Part of a small language model's weights: RMSNorm before each block, 565M tokens.
Each number is 128 + 32 x the weight over its row's rms, rounded and kept within 0 to 255. Layers, rows and columns count from 0. Numbers have three digits each. The size before them is the row's rms in percent of the matrix's.

# layer 11 MLP gate, 704x256, rms 0.105, rows 51-101, columns 128-255
095:129097101144138160185118095162175124129126139141052163165142098110157139082086170114082135148141088172116110116096097110138115118150077162097071239142127038178122103110180141101128152131175175169132102117133078075087125147115143127133120149167131144138042165116138120112121113130095138145149166140155136149091139119136071155145140151177165153146135152211091149165151095145126133086174
096:178106155083148135123072179100139145136117104139101149113070112110083176154094136118165167122127146106161051180088104132136101131129065104170065130128123103168141138175149151188115153108181106114150111125132137146158075134117098125141119134109104152106107145099145161085126177138127057120144087135102113136104153076143145228136143224121119177132133094179103037132125147123116122115151
104:101151145105114101075096197200111150126097105127105122170149113135152148134147139197111097162157133084130142136123113135132134134114140161140098094041183130130129132160155075182209152154095100126111160168156098151110140130123129097090089116139065143140110152085111118104133181137086104133127135155115148120196085106115118108130154134149193137139151131105173160068149154112142125135165
092:115081187116147110112128153174108073138145129092185081125149129091129137202151118097173159110091132139092135111216148156113098141125122129143148080145158120176123131134134164065121084076038164131136066103148133160120099141113141111078142159109092145117086119102117163131179101084169116126158173106073160194134131124087162171113105157091106072123170122139121107141068166151162139136125
100:081108124157129119108124142157114102185095065112081109098153107092160125185121105150168125074113168181168155142136127186110151171125143208135086119158110107120116117156129158160148092140130093154091169121110140107127136124090123157092147066137087183108106203092132142153129148151106102176137133118056171124140110083074122141076099133059091081140110114159140117111111172104130104127121
091:121129144165124165170051059128130095091125144183144166161143168117168162110094083141073099128129115114146118120112160160098100175126132149086066169166158089144063178137071172113171138111213106163128048154146136129110096151094156091083083125166155118158114149128101095147104133071120111123131114164145186145074126142100133141115141135102161191144105092148159084149104119141094117136116
100:144112135143081092115137128123098088174097126069151136103094129128107127155136128088095141112155157098107144178138098133069116174074133099120094099127095109072112141153134055142100142107164089126160135156156036123129119170103105181107030127094148136131115142136153147149123140170138137184153116145168109084130114143139139155132170180147163175163136102129129148140172185106128157103101
100:114126142093076081119139088149136092129089079146134124128117124146087117134136114164118135136111104125087090129133157143130137181092155125132144073104163109095091138042133098104105127162132110119187088096092118158120102102102093134075106141157162144150095081119132103135147196127141131146121122111113115128186159139132155140093123121102084055130109127058157119113146050125104120125177
101:150075154087114104110140129141187151093109057133097175122127141139066139114140174113130114115073101181099129128144132149141149160111093133143129123159132129149067176131117094082113092108178114197148161100128145072115045125092116148162105131117152158129134143166196129130134143103110135116143172182167110153166120121082120141146103051171151102136185071102158127116114096092073174097120
101:181092189140070134162134134131121160093098125153105169102131150120072194136145112105153159135103149143111122117098131114165132160153022085116137107146079112104163108106155099160120182157145098143128128160140162135139150122099126122023129121105141105179124126203112114140161158148070175091116144163074128120133144092085151152158065154128105045117151126215172105122133138154076130160167
103:091118072071127121165124154134112113136200122082107197155127136109125151109115144107187093101124131169113129126128104158118093067161180152104123135131138108128104187107154069164132123141119076126138154186094096091159184205109167125125179218139123145177117100146106081178134071143083099134108105183123115138140146146119062164128101106185112151117083154130102129125119151045100103095139
108:093196120162148116144125180115111032147153123210133158156101102139150160178143164106128187094118170143091121069103133174109229092099109117081173117155124089133138113123117112137144068111146099161139162114106159121114156127117139150144106127124098089166124155089117207114173128142119116069182155171186131137102098130140100165097079161140172145114183099106149063112125082095150127141094
092:228133115109068155128130142112142117140141144117105134130159093150136129120185139145163130093095103156127113164132109121153113124097087116113156132181132099161111154113113209157144223126183130156133121127132134098152142167174095152094094159143069136126122236125146106208154083156145121111172113182112143142084105146077151101104120154173153167105100159144145121150159090190120138143125
095:094120096133074163126113189145125129142192118168144122040089099074145132153122161071136119170132163155145144105154114127115106112128132152137118092182111161125116161090028150128144145114121098101173135089177050085153177121098135151166045154108123125153170138116117148152132089135124162117121142168142117080111162148143108096113172189114158112126128094063157133123152129148165136147194
102:121123167150115132083093148105179149096163123140124123107049149128144085119099118142078092108097139105134127145141150062071065100081142110103188085084136124131168154127198142180144106128114113119055138063055144193157131154162117154132072140165071157048167132092137082167180135106054136149140084127127127172176171137113134101083193094120121117140115126138123130124134141176142136140137
099:124053115156107142183076094152111107150163129143164142113179196153117152192101129158076133086117149141155121150156146178068131099124108158094134166144120074134143097118161172133115089148098137129076197082107124091165159155132128172153103140153085112106126094130109121136116120101139107122128133100123124110142071138078105135143093127109094173156125169144117144097144090132165178179125
101:115138109121097102121110171145102090167115140116124139160140153095137154111107162153168143134171114156125109106125114160125092157123130106149147136115113127103122132063122164148182127132142186147115163114126149161109206178154135069133117155158102140073109187092124124132176078097132126144074098084155105191073072165151143146194161118082173092143141128137115134153134138196183142136095
108:123116128133098075079072110115103096095146153139179140155098128126136152180111094126073127130082106105145150194118087143093125183143187065094177176081178170148142092121139104133145110146113123167086216119129120123116145146131148144068143147171160163074118160164087128093149111177135073112166147138166168149128129111128167103103132138129162114172121126132082089184087151110170108165129
102:139101093128063117099163110110123113087150209156116091176147139110108138080086140120159129116138103151154106138102075191132131092156146140145145130151134125094066184105123119138090165135093101123172178139140075123104115161109129150127149160120142119111109118135119129161161156125158093122143129139076103128138091115154107141086108085098093047110056154114088124189123073146134061162068
105:066129091110191131116116138161190147095118142171191116156104144091075101158148111145133176139160123163128141117098153122085124122116084125144109119085075101078146159078111144068147087101195121121089105155152125150123163152174080044083132146130108117156101126141111152164127112116138131130126184093091120112140118094101158085146130126094112063116092184193120122176100108223128104117086
096:098132141167207117170160107136121156080149115140098047096138125121101130095138136175156168129117182134106160110207141102097135082138038152105195159162159103161137156168119154113123169105116095155068110198132127138128140132162136160056160105111170126158148163081119110164101122095127109090077110110147119101170108111096134130118175165116069138136135132160150049122169108118041078086075
100:155130159126096146114135146115125107127107143158133134110128108122109097129093103155145100108157123126142084107131157088139148103122115134077144100140083119147091146157080101161132086144180138145098153125125097199155139122145069144121128131144107100127162129114116139090204163094088121132194160160140094143139079055157107133109136113106127141088126159074156088128053170126157030198194
102:130103123129193132162141121118073135092105164079089115131102114110066111162163145134168203066152126171146129084181071048157186118135071114135127138144099124091100095156118151102124062170076166108167125110153127216152131187116148154116151132146094165143089162073120146142133103156095087120075167160133095141084115101148105150171184108152115138134152086187105103072128131217188118102196
090:149168068164100139125167068141100069128107100104126148108099106102147200116159167106137156169191083173112152097145148153164079149159094080124174131057158122132170113097149141155153141093141129150125145115101107148132182099099130120132089076166151178096118127100150137125165093166155135151111104172103140078138155118166124100142126095126124104188145176115138214129092135141069124124137
100:155074123067174100128178159076167079106052149146165102120120100087113108143143113119183165134133122132131059114137142110131173105116149144174160135097144156098153179085234142123148132160121126144100115120142113117148082096185130074163130154116129170058122119141130185122160160062095059149064111144086155150078127076146098130116103134160155108142123156123176112124138149100146126141170
104:102085137053114070112116158146152190138097079072155144182136117114104079171127105139117123098129083151132113188152094142123154091084095114144113086126160163176098093089155137127145167182157188154153114091128169173149117094126114136109153133173137115124176149140160071161130097103168135114142079101120153103132139157088156137137130134149140088109176080109111084106108145154132099207108
101:155144177136081045158105057176136152057138094152121117077150107101148126133124145107154115107117155157151110113068085158167082147148068142123122107116124126149120151086119116139124180124125091185151137077096114190132131145120113141117151104123150142178095133184071095089066128108092098144172169114112110145135083103146098162194160118130111114131141052172180165076110158148130149159066
104:130141145076147132147170103080088086150123106159080090132129132109166086202171077129119087120118153143088137125116109093129150188186142175167090162140172129094141175119094115126130109133125101205144212123129118089158163135116122123090106086058142130084140086137065137138127106113178097141192165129066136165142102105158153133110125101161162086124123142063119157156157085076114145090138
104:156139160186144153111149154173097157123079142165099148131162122101160167072192152133092142128057127119125129101123120172108101087127144063128135122155080190177124171148161129122089095127129107116075140113113053149084137152132156120116203184172093115184117141141183105163166122127150151145166081108081156191100117098115132079114120103149127159163134109072112071122126145107140136126128
099:110164125132168152177150121139166100150141119168144125097104169135116099129132138124055165111177152162137133110162122125092095158174134155156201152143142132109118122116136171060111140119112103133051141109096154136118181108124132090090114103074123139162113219122074118141129151129094152087118139191127147120176153165108125157132148142151165174155109090086161160078125052120155142098080
090:171173169105117132103114118174116101145019118178161151134170202143108109147177054114111097100146164168062141115117140162141129132124074104159113137195141110138135140162111067083074166128144139149143114138122143169193101182109129188094096207148151167190126124091085165128155098171150134193181123147129092101134181127138153115154123192059146102168210183134110130104084107137117159109149
098:176123192124157155160167064118066130136156110146156136091223138135149053163144111127147171142139152101127158080108131112114158081153139108101067093128057101126183111157123125120113146139140165164180100150151153085159082125114109110123171092124109185123128139124126206122130107154125132129107167078162099179116137135081093077176108138095167120139145127091170175131093142151198150166134
059:076175128108139115130115177100107137173098140111117195122082156162146106073139118168150142073143076118139124134109123166138146150108132160170082160106088145134090105150121138148071119148145118147078164111158152123126110092191086161135167153134124129136148121097111144114119134152082120166164126115082103053166116126132103135098090149107127143106156074088078086112142151123168070141127
106:091103123083118149075150134133115139140150167156120171151176105149084165196116199099150142145100138160084079156094192179131109155144100180120101117158111088071184143144146139116084197173099123060132183069137118120078087138106105156153158140135141170156086123131186098157154132186151120135136117097166108164117122077170062160068117139095065045129129072130165086148122159081043096130097
094:141124140171139129151117084151162112140051140091122167143167100171206079158131150090136126110100152118107105123141132123160098102143114144109152163140123137122177099078106136129153161137134184167176135162123131134140145101153074093140094090143098131149124115135130180190116159148144131108142090153139156095081140100086192071067115117164145119147107143118160155140110181125114125154120
107:139123103145157047091159072117134114117147057102143087121064140128109108176128201111101121128158123142152143128120146131177152100060101188076142088130133107114152181130168142180092206118160116105123141156092098141162083099125108201152130123118126140107143125087102085064102122145077139049131112099173170152146151114144164153136123081130080094156097109143088169095109123085094164122100
094:102087122138097054101124116148155114150158117196165110167101133150139169143089095184161114180117196131134139165141128099175111092099112130154093145103116090173120144128094079108114121134134156144171132095141146091130086137124131172191144143090144159207097139121098150102068186170131162125085146149179113103145191111103153146162103082132155063113126086127080188134094082185172068112104
102:116110129110108148135103081101060154193101122104131083108069131170134110110107122081140099080145111123135159133134177078144081206106103110100125116161134184087208110132163095150083158138150138143147119132100119116143116139162101105139131125148130127116180103117090080145160118124136157090102099119150128143147158105117085132151106141165147107185124164124175097121117130145125135108129
093:092105142148106137188132151120171133094090139137137092148134099121134038154111109199131121153126107140196126102139105127154157107107128187097082098080104135140134100113113107104149114120101178114191040161112102128151150096167140132146129085128167086095122124123139177144128138151099082133107123133095103114086106089156120126123122109090138078158040201176085146107161142141168119097134
095:089081152172077132161102165124121104162139081132105111118145139123139145153126163108098121118225089176080057176146107116097096136144150094131128128194146109111169092136155068127086120167162178127129132158092168100144113140133110119137158118101172131095117053160120082117145104150198149105166081143111084153062158132144111155078132133061142164179085154102151068122167110084154135138125
097:124116166151094089113089118149136173125172130181074148149135115058126118149128128108132115106087089094170127080115152124092124113110110110091108119158179154115085128167163201192119128135080124139120127102152095165159108153130118101094175169173121131143149169154131142138088096135087143156187102113051097057139044115145083061149164159103071104090131100095141102113116104104117129157100
102:143094122117127114140168156142136173098119132124117105104159136103143078177138161078058072194166169073102128140093102166115156112224127100135108071176176093156137135159137168140122074136099120146072117110157185131132075073129118116126119111089109178100114150089098104128090149101135058092095144152161174155146112179097110133119119112146148096121149173192080126140057138095137062150136
098:102128111099129189087159114057096121116150125122137077097117133087168152098166028104064105149115125127135138151086110206058152169167111150107114092177086134160099079113141151105142047164120118100104120101114106129149108142094103110128129144139143112162122120136138126127157192107120076092081156122175117184096147163117127108081096172106131143156113094158159124111122086111086135153078
102:192116107143168077094135163180168118092232139140159127192128136189089139154092049098079123177134121131133104102138135151116161100132121168087112068131116091087197071065089125138135177198081107081140114126155212123097118127159139127137107115123105173115140143127104097160077193113114144163120153076183102201120135099143129121109082153102161145108114101128128150128081102112144081105103
098:108136108168190126160129123126117148148116066125117103190138132070092117173180178178117121075148111145101088135094109180143131172107097102115095159112117159101144182102084152105081101104126104157120147170115095166108179182085129090092166106094150115123099141140077107126236095137163114120143109136115112121118072168139163146080150141056110165131146102111127113153131155157114145175127
096:088126106152093143071128073094156086104175126147173090121119181119091181115137180117109122201057155133133161152079190099139072179156095068106134121119160114150107132098119157132087099168150139150112110092164156113146108097140184079125194188129107131118128090130155111156065150134167145100133124140080097112111097075188138157135150126195127111118130215140143092130156090128084135093114
100:110150153095151126131148223153146105164145160189116138136142136177108166139114160101191107149175195079163169094148152131165073097085112083156151170152158144101121126149086135138159128092093067171116099118177114131132142115123086092083148156147064191140196142121172138108147151111144203144112096165041130140084162130166132121112175108145171147087160160156130136145145117143111103142136
100:118131184106077112130144157142091103129104121166186104196162154127131190098036087147154149116164117148133085125114161168130129102078123140097080067093154061102148131132109034109132157158102082115106153140103178122179170090089136115102130071165122108152179163154174105142105191111129124124053130137128130112131083133129063127154118104119125121121089117119150107106152161156069073159098
097:173105119111154137093108090125117122102143164144056110096099106085107119125153088084182161117119087184140154152116141185155104129125105084121054127167127145100107155144191074094163142128169103086119067075083126102128130100186057099103124109193120106130097138104132125121190103104095115129077033152113084098141138134116101128167169091156159193147115173092139153153057095131108109117121
098:138130142146136133127123109122141215146112080100150133107081188087079071130178094137106146044149100148143077157166182129132143086135085107113145111104132090112117206073113178149153114143123142102093109081083157092143106100149102108193138144106166100143143172176152128109181130110129115125101139140111137141110180070127113129098111148127103226086118152167102143160113159135099121188116
099:184098110079119122134134116131051126136165132089115132144080200121083109093131096152101157071156159107088165092096139140103111122178128149106117167158100140175199122138088189110182187125102133101106177089146152187087137117119190145072097148125119178163075107111089149122110131105194172128127111097109155126171091116159077149063143155151143131182126112171105095102110192131116169131162